Weights of a small transformer language model: width 512, RMSNorm before each block.
Each number is 128 + 24 x the weight over the matrix's rms, rounded and kept within 0 to 255. Layers, rows and columns count from 0. Numbers have three digits each.

# gate: layer 9 MLP gate, 4096x512, rms 0.151, rows 2193-2223, columns 128-191
# up: layer 9 MLP up, 4096x512, rms 0.157, rows 2193-2223, columns 128-191
# down: layer 9 MLP down (transposed), 4096x512, rms 0.0524, rows 2193-2223, columns 128-191
gate2193:137146117108138107101121106121099139167082138102161134136156106137092112101120145148092131130121114126107179110105125112103116143121118154099119123135132088153141146146137153158113142131138088
up2193:144109120097100129113150099127125087129124141062107115142124122154093140140137083133108118163164128120095119124174085102119154112122157136100134098124176174122126105118147141155115107100110128
down2193:119121150158115125119124141146128145143115119089112131128146066135124112148132112080139118122116121165104118115139158152125112140108121124118111128124134120155106140151090105139118150091128132
gate2194:123099098124119113154135113136101103149125147151158145106127122138113096147121147139165067145128117157146159126116140126162111114129140100071114127160098122102138105100112136093165145127108076
up2194:123126147142159160156147104107088114130130112145135169112126095110138111108153155172110104143150147136159133149119159123122156116163142128101116049143144064123093119113142158102133122157123145
down2194:122119148143095120121133164129133118117105164122130135094163169106101125093131159148136173138079134097122084152118135136115094115155151146123124092127145116118114119164129114100106100147150171
gate2195:148152155116101081141105105135164199113168139123066133129135134124130137126129086143110142115115135139119128134112119149113128115098126156092146144130153129095166111144139147107125190149124138
up2195:139083095146178190143159105147110128168117099119166126090165140091150126163157100142115092111192082153116102108091110132144140155124127106132099124129144164110131126158084130133173151132071083
down2195:154096068165146178133119147107135131106081171122103129139141122134167141152147138135099120122119154137130133127139097109149151142144146136135096147122098116091099104138124121114121143126151114
gate2196:137116095132136124079101125155110100130080152059150117125137091135173124137117135148129140100111142078123153131165154107116154167114108109145084131162133162142117074105123128160103127149127111
up2196:131117110144111111078089148130139128139134108126135152106137097133139141095080186146107115102103118177116141142149134139122163148142098095148111135131138127117166108096138101132094138116157142
down2196:131130118129075118100168140103142109109123140141087152123072156091139105105112127122115135129102163127145156136160133104174132132108126113143123155163124134120138185141130127136140128126159163
gate2197:076160138114136132111073155144111123072151110157115100132151112126094143085095159119109099133148103149069077106091153173102138122171087122105125137149121097166153125103174094128161137174131137
up2197:161121095085144133164114156097079138152117093116132114130154180111098130164158136129129130163093119129114150127134176116128137098092108098138116163132146145112094146094120123155140143153144141
down2197:148142144095158145140125100130087132124106149111115121134123112056128111125117161125157173119128116097091123093124137061112165132159128122126144089134140114111134168138137138083148125127134114
gate2198:131146100160142181117119159183149099116150121097159129136076086126102128108106137133113117141155125161149090132130155121131122164150140136112131127150159111142089167148139161105159124121125118
up2198:115116108178116108134094107134144166116092138143115144120141160111115149165125092130089141155089143065092137120140135156102095166118120137104155115120180139127173120126192115106151141177123099
down2198:110111129146126145161109107115134139154110124141158100096126162153153125119147139140103149122120122132139122109127101195119192110131098183138130147121085150125150155099079114100155092176140110
gate2199:125086134131123167098151088161062167143155186152139135137148159169163096122155099104131127113143103174136098135125118149161157134136139123108125116107120138133120116134151070116142122136123087
up2199:118138146109104095137129115132123122142129116143141122124120103149124132179144106120101124127136150095094131147120124102183146149133101136116097099071141041147156148094098177135150106125135146
down2199:098132104122154106117151091142082127136100182112144129153129149116146112162120117141120110135154196113103156119115080115137141128129110154113134083095126114101109156136129142124133067102150137
gate2200:139109142101151129132119160112115140147136139129107180146102151084151114169098122132095144132102051121115111092099143063079128082136116169151157143099134120140145138147143139132069144128099100
up2200:069155108159079110109130121103117136111137148104107135118137093127140116115135159140116115161177115112130131127096116091109090120130158133116123133135122131145164082120176085154171101132173110
down2200:063104065142091128148116132121112119129090139126105159104089111114112125143107150119100124167119156133106109107194125154107134111139107113102124113110138185126129138097117141101123106175103117
gate2201:099129052145138120175138133154142088106150150122150135105138137150157127128143108118107076142147125131114061144104127114109098111102132131108108117111155127140136154136174099088093189109112106
up2201:148111156142121112113118138108137134135115157110154134119103121108135125100173120164094115150178135147129135152151139146125154130171120123159138161100131116121137135126121180121094187127143121
down2201:136151142108095128130097117127097163131141148098132135074134151143103117119123137124142121121137129084101122135145164104133144150115097172140116128111129086165160111108097124105114148179160137
gate2202:071151129142138123136163118117136113135116115128145127137142148139125145169150145177126177125140135119153120177114102126128104125131124119148146118152117116122135138118145107149111104128147118
up2202:165139155124134130081136142172110176151109093149105128114118154129158113107133104135124111187150106178182135146112134158142103143095162128106135121089116139078113124132170130156140168118142122
down2202:116155148153149128100152106153106117138146138127142143087152101148132184121119136135123103140119163110136110135124116126146126125153131155144121115115112132163109131138111146160148114063140130
gate2203:133151130168134111155097092158161180104106166120167111153112102209154104150120143165139111156116102093132086094138117139167145134140138102159130168127139147152190157157081113152121113135121111
up2203:121126129136113077090119145128125123140140120131138191175115119103087114119136129099134108064119107124130111095161139127114100110142167139098119105144158178083106129125138116160100132099110165
down2203:105156155131083145134141107130158116144112092173145199139161133116138133150125188160128147131134127075146119112149161157141110131140119123164097127143112147104176128085141148127153141157101163
gate2204:132119102082116134113120130136109110129138140104148121137129131081119054100139159125099175156172088143106102165145149125086137121145117123107160133157154104069112106135145149133123111110156086
up2204:139126157107142127111124105169129136133155128139160124095106114186088161146165126116116101122126170123103136105110128153148128130149114128139139105099096089133106137131096079123106139139115124
down2204:145144127109126130169119130159129116153123095134106129151124129165120135154146139133119108076132128115118165138149132129129159141129122142141103131074132115163089126123108137143189094104119125
gate2205:087155139135144124102133112122080160143167143113088133113188122228103110100139135085162064150098133134167076139108086114113105031113177144095085150109144158183195158124115144080095166201167173
up2205:139131114127112138142139135121143172109123124136123099126125134133136179119111124135112155126106147091088085103124114086092139117128106106134122061126143145118125076134075144153154127123188124
down2205:106120147125138133084126104143093095113163156113099130105177154145115101132125119128141078120126140127152149147121110137174116072128161107144100154105122144133142153098147109122124154148102112
gate2206:127117133127109095091128123133157110124113124128151112123125106081104122135147146090125138102126116109088140100136127147139137136088135123105131135111122089140108115157120098184100112107162145
up2206:168171124111159135149129094134125170180161115067117166127156156106128135116123116121164160109118127101132116151106144162137123121170157097147077135156142145132119099128085098144166135160145138
down2206:172095102106117145192113084139143102134157134106142119157122147142158109161122149136103152138141149151124165115185092126115127137135124162112113138106148117107144146154168133096120111085121159
gate2207:143077146105148177102128116138078157166078117143120159093157139168097156130100102113104103116135158116112138126129123094134079189158145102144064146161169123156134148101131130128148144100141093
up2207:160114147130181120181148133103105150113125125130145110160096126141077097074172125114125117125136167173111124158140136108126114129148186117154165162176128069155114155140135184108117145144126153
down2207:147123118140134129111098110096147092118080166161125160132084122110152168132121120147179133149140082147122156129165127144140138119116093160119161131117115154107117121150112083148135128141130161
gate2208:143136143123206100127105088128107162133146137088119117100132099103111136120115084126127107130097089122143110087103150116094081134119154115090161143151116136107103136138106167097132148120144124
up2208:149121111137111175121145168147123126143132090086148137132092144095095144139128146141133131132155126120108107125133125180082124117119115104158098136134159124145136068126101130175098128121127122
down2208:123172152099139149105150124152106086122139121113148134129127149101096123126116133119112113126147124122111159115173146104095136119165097164157156155104072156167043116127154142138131109126096124
gate2209:147181118158088137112126147129125106118144121162142116118130108166161125148104156169110132125122140165174143081089106100120142081099146158129109108102130145128120123189121118127154100108141151
up2209:086085133067144139138141141129078104133097098127162139136116143142091108116125161135143142133144153094088132135156125136157130150138114119132126152140133135143133153161102090096115120125168061
down2209:152134149156108146123150154122104087086106104171098148169116158099138140127145177184130147128165139138086153125182111124157145110073111150112109150171132131151099113123137153134110112111118142
gate2210:184125118094095132137127144156082151133129125142129119102117124144128098147138101135152146095106142127140128147100116112146139123143126165130114102077139072124144133131138098102110111094158136
up2210:189152112117092118112107124137149172149130145125135114084103145094146141122122088136125135151138138145148108140102116126141132164158156151139103125077157082119116108134083141112087128146130115
down2210:127087116150153110138089100148106182118169118109159133154145139094131125139136141115140119168108137167113130151113135107106152109167142161133122113074100132122165130073164129110106099137112096
gate2211:098130101108114101133130095157111151122140118128109126123141136130120080154103122113101123158133104106176124073090105125194142094126134188151120111109120099106158101132153099144113130105145120
up2211:149128097101115154125128161140170170073126132108140146183149150147171177177182075093133196114090097119107150146205120124104092143139138163097154136144114104166116156144101164120116131139112124
down2211:203125110114104100152099134134154134152156145210129104153100151157133167108110085110111143120139107122092126102174139132133165150113131142102109176147153106133135185086124125113158116104092118
gate2212:132145109128120159129097120085125136104125148122141117148144134139092141131124143094114105142113122111156143118099137118124161136134171113144109120116081109199157108128134119140146092124141102
up2212:165101115172119079137121107122141130139162149089154143141143123134117103167119116107166080129122170112141096108138140114180122127149093091116195109121139150134140114153116150142114112108132113
down2212:136144128169164108071101134149135110110162090087065125116103110099154109148161112133137128131121120136091150113146158110164113128115139095117155145157181115101119150141140134141082154116139111
gate2213:154116128143104129173165062119142138129108128126128115115159092120147115175116114091128153122136113098151141154152121111138141156105131136099181124100145153129102150121137150146128119131104111
up2213:119124163147155123097152118122113116137133141145160159116143093098128153105145115134088121150117189149139142090105145148163128087152105111117170149139139134170129137109134144127118132115144138
down2213:139112163123174114124157173115118144119177141132117182118125133160138107140112112126132152117128114185169160100143136148163164136068126135126127155115111140104153119152146139140132138154111092
gate2214:131170116127108107136140104104163138167131129142099122121105140106129092106110137144171149105134129132160146127088118121134149147136121134117117115154112122130090133134164140131165123126177102
up2214:114112114099119113098163142170140085104146170113150080149108145149096079100122119154077144127118128056144126114127143138111111155149127092182109109153150113134150145112091132142160133153123103
down2214:171150149085157089128150102144138059214105126119137123107068114092121096129138156157169156138128137114107107107162141130133079105125140102096120135149109121153146103100117154107154192136122116
gate2215:098127130156117153141141123128101127119121123105094142129118143105114121120139184122129149102129138112112131117153151108130116100108120108144152111135153121154082128136132132100124140122126117
up2215:112157096129090101127109138134115135140149138128108171106132134169155152163160100128178138135125091112176112111121100088106132139111137155121119117123149144151113124127108126134116167104129154
down2215:123160134146124137121127183149109137126117113092119143166131149105091094179160112129152092113139145153122138100116176143115104099123117100128167121145159099094153100098152147129155131119135151
gate2216:086091135119148092129151130099132106154070131168107130110129098123116134116141123174140121105073118148147139137108108150130089117131145134091153082132098176096155138142131166124126134165160152
up2216:151136085134179111102114131139185153181139144117121160142144170144139126120153165096092133119089107122125068143103157122082111120176099144128132123106162132142089095103100102143122132161091125
down2216:126137124122111120107124163124131157149158167121146101132099131136127091098126141148144129127115151169153140120108103087146152132115109130084115151113155127112140136106136161140129168121100164
gate2217:150137091138122137131124165131161131128161165077119148153165179104145152120123135136102135151104138150094126148130108111121142150133145128170134137117125123119137136117157145150103110091119122
up2217:107153132140081188124125143121097141123139109139092123132119134118135102083132111160135124143146160131113113119123117144087099143113144097118128106165187139141139102127147128103104105135156115
down2217:124114133150110096175141127143113120116125126095142075148132128171143077154133187136124113130135129139110121108159107129146133125102138138092143101167103185154119125137132100180110089099093116
gate2218:101152148126118109144126164180161104179139144147123129137141139091117140112114103122152147145116113159145138116111156125114069118161133123116134138155139116121112128121085178167141114119139109
up2218:110126152107148172089095166078148123101166089076142101130128141148128109138123137102136187154114144142167145134144118169150069146139151141091099111094177168137182162146128123137152093094125132
down2218:114175144116134117156132121149130094148117144107134121139088108074094117129153126188120136112115093130136103104145136097152111115152122135092161141131184137104136113115095117109140096148132133
gate2219:114182114179131107135090097134106138118113146141116103134112148120155101127106154177137164109100096124119078138143165114101156134115112096132120168135170092115097126109124152162103116144109133
up2219:167124088146128131080088151077128143160133159149129060147135104117071084146131136138101110150158142137149127145119169182168101137076099140136095105120198123139175147097136114109124124137093169
down2219:093115148124140131138160144101106119136198140097125154136122143135097098143120123125111146154117198105130131142138125087157140118171092132117142099125104156126107113153151093119141123141142125
gate2220:106113153133167147126130121111169068120138112088097130100115125115156129116149128159112114145097098092173091110158129154149120136142144120177152100157119168098160149095122131146112108156144095
up2220:144151103122118129127192147102106126132116122138080111117155098138113150141132151090098166130163065084081088123165137093132126130139092144082113127093101082126133166166136124140128133120144156
down2220:149135141138114128098119133147078130075141102130108134110107113074119120158141176127112116123144101116170171158133149119153107158117149147156142133067125095150119113136124093153132082084156172
gate2221:177136183157102131148151107097144165120110124139140084090085137101152112123088159121127108116093149185089086157148104104133116128136092115108162134086106134127081073143106136170144129132114121
up2221:142102084134142112100094146153148095105125142115104137143130166127142101099134099125092147142103106122102167104118112101134135156108130123122201108146144129119128117122136119133092103132101175
down2221:142152132120145138127126136151132128076140106138144140129107174111146132099136138115141136128080105096110160091134126144153113115106132134175120133093118137123134122056144129118114080155152107
gate2222:118132100150117125124122083142124132134122130178146131120181140132122146119137149108125126161106142123145130109099173180133153115072157130122150094108110114131096104107132153098140119157127159
up2222:087135095101135130158101098150134097179153146106147127121119114071173141117159164147146135106169132112136115173166142130128126092128118151131093111121142169150145117128151115137133145176117188
down2222:114132136124152146125124122150148167119141103156137133145141150131100110110118122159134144116099121110109120112098119160124105133140119127144137099136129132159084107126124091111150151176105138
gate2223:120131125099127159093147136156120121116162156097103132113114131117142105120140128118158146171120146108110124147149107110111115091147119089137145110125145093128106139125113126130123147089086130
up2223:139132171125154147116141095106120121160112137108126116156137142149118125173112126146135106106142148068141127134099119127171116114132110149118120133118096136131105142102124148085141136122156125
down2223:141145117128123111110155120117124122134107118111113117147074133157131129134153149103117128104135188128146118131149139081187123128121133101139114126101142130150140146138116120147117152155127114